From a checkpoint of a small transformer trained on Wikipedia: rotary positions.
Each number is 128 + 32 x the weight over its row's rms, rounded and kept within 0 to 255. Layers, rows and columns count from 0. Numbers have three digits each. The size before them is the row's rms in percent of the matrix's.

# layer 4 MLP up, 1280x320, rms 0.0426, rows 1253-1279, columns 240-279
101:126127069141056091131163130109122138153107152098111130178090098143096166109114125104051095144113153150173160116133107159
095:093182129132115120090171094149082138138112120142140150084163094149115135112185111136173115067079086154136111070115132125
100:102180099100052053125129128065086103147141099103091130151167160147118128200181125120164166111126109111160122164166164116
097:129103103164101115173161075123117139132128146117078111130165182140102133157152142164150114152105132099131112143127166188
122:154093103105066111189181135136078148091115113086134108178126156092098139131098167117119104086115144216088164118112144089
098:113182070214151117147091125124136086190181149099168133101144135171115101148216175103104129089098109092095110154095114176
105:095118142125121131065142156134126112048075138138108144138199082169129164108153185177125157075152155098114120128147139068
103:076128162132120157119117125105116176137109167086145110104156130159097166179121087108137089103144120093112118151146155090
097:102143134142150136106144154089165127149086145115087107159127093129164154151109145189113107088162115167155125114110062032
112:094142121129112127130084148185144081145122123125146177107089085099157118135175123122124138147122142122155094180116183086
083:131115153122144095133103123106159105128118138091096077147117127067096161118117125114096073170116092151102178117086141156
101:082190108109080116149172172119113108110152072102129109123150120086116109151083150110131093113121138168134132097079123130
087:153150152150186121087082106157120145107096094075172102097095135110177109108113160126092100076092121186130189106131075097
091:142084122073128168131145150092184144186150118153129129139128089089169127110118128191133111169118114135202170131215078129
104:161146081156152161150143125109179098111190126080136179113123168167066128207105136151100135140131112110123177183127137171
095:098052161119164159069131140117078148162175126097103166094175113068127132094078100096077154057079159136122202130145211193
102:145119103127144161108163150165121160180134112188113110098127181107186133136125132164141143119103117146075034189138141057
096:096179092166130069119113159178132073136127113104176145084150123137089103149131141193163084124064147137134169140141158093
099:112166127114121137138092093134170112109131160162126182127163139138102121123050104127084150166110137098128115118142113133
090:090108150133096089097185102130111096152158078148129121112123068166122161193105107123108111133163156142140135143093165131
107:143194119171105212106201141148133101131146118128130149133106128126185128108085091119167159137126182189136115103136111068
104:129185149101094164154123140151110128175098090136113174085152112090074130110067111074136118113153131152138083056140118162
111:090184160125088107134101146119155123177105069084161200164100166056089131210140158149131126126115156084112172182131110125
100:120085000177093151131134125099115125113161104073084113145133130098111137139227197144127088107114085145117092127112118127
109:162166122121132084125060121120096105127191209132147112106163130109207186182145148144145176169082132102124163095100115166
101:110087110110133164148138117116111155144107147071133083098075168177134143097190133117094176163108097134150132128151156151
102:138168094117151073133191123101137101048148099095135124074061164151137096141145182119128096062168125086113090120120162083
# layer 4 MLP down (transposed), 1280x320, rms 0.0426, rows 1253-1279, columns 240-279
103:079104122144087156148125162145061134129121121108054177142107151100133056139142162116170146137165080136146132110134136128
105:142165118144108120084145162107151151157119111139076148074135160175161117166148174132064141116080148076104153109123153071
101:123137141115140124149162125121153123116101138169099119156153127114107092161148132120105134122128157125092118129142169128
089:167186177146127055150123121129047125106131132138188154160121020161148128076079120122127099119190092152107152106172114119
134:180127186112113145135074110115090133113109165108105132130154118124107137106157158056126140109117127183102126112139088151
095:137118100108204113068107212116161170082096128136087127155146193058126149126071083121126151104164104128089134110107148085
103:089150100142139101099095132117158135122078097128116106164099169162122155087112128194038139119089100180162093133101071111
101:146114106130155094073089130094138085120128156179110134084131102095146067135126135125096073149164122153109123166102119071
101:123141134084120071078135080135162134133136090079166137117162070167140110109050164214074091098158124122162164140128131104
116:074159092145123096074132134144074136102159100105162089110078103104054121135185159154197132177180122156170168111155137079
085:047197132166133092106176157128105125152168137148138141083162122151086142141139137146121102075142116109147130156118138142
096:118098113126090135116152134122134107092169103110231094146098087115146139174146121163147118132107108162141133181105149120
090:100101096104122097173129193120105180120105101180152132100181178165172136140183122120164109110116169081177081101140119108
096:080103140167100079088125181169122133111154091078091163089000200147130133197101149117081128117152103062143079096171158156
110:139117116108089122188123165147148167108084153153050114074157076135063135087148125130123138130110152137099185180100148090
089:102097102110107125141113128149111098193132106154048139193127123176087110125153128113177121082115054178180130150087127149
126:138087199079136121108088136098079091063113156088172165135133117095104112132110182055061149153125168126193113110128117180
093:141147086108151168154104121128120169149142177158097158110135148151133114059141157093078172133150089124115097135122151121
099:136107119104131141168188112114073175124149194124169163118081145133116110097175085119063165196123180099141096089136080105
097:176088090145108091161110089103124077111105173069123120157139117134139120130098110149072130145145086165161141107177124121
108:087139120079132113103135202128089108165077132131121088095111174124134089137097143156167182144140122122112136129160093082
112:101111117102132152171085087120111203149145133122100149137134131139148140132161084176186152095194133136124130107085178131
117:125115134095097166094172139093128123155148075096139196080160201192226093173130152097139129108063152097150169144140132169
086:100163230160165100115172136151145126111090115229150155091126172056128148127084058110141140113129172173128189114109131146
115:100133107176098054182150149138088127093092115109167094108126147112129150147130134092124076108160137137143142062150174170
099:135114078138115113111133109092056093102114143137077104137108137176113140114146116149208137108099116085141054076177066147
095:173134089100156135194164178138155122200126109150099172071125060116070089084101164133086175182109126119135166166109102133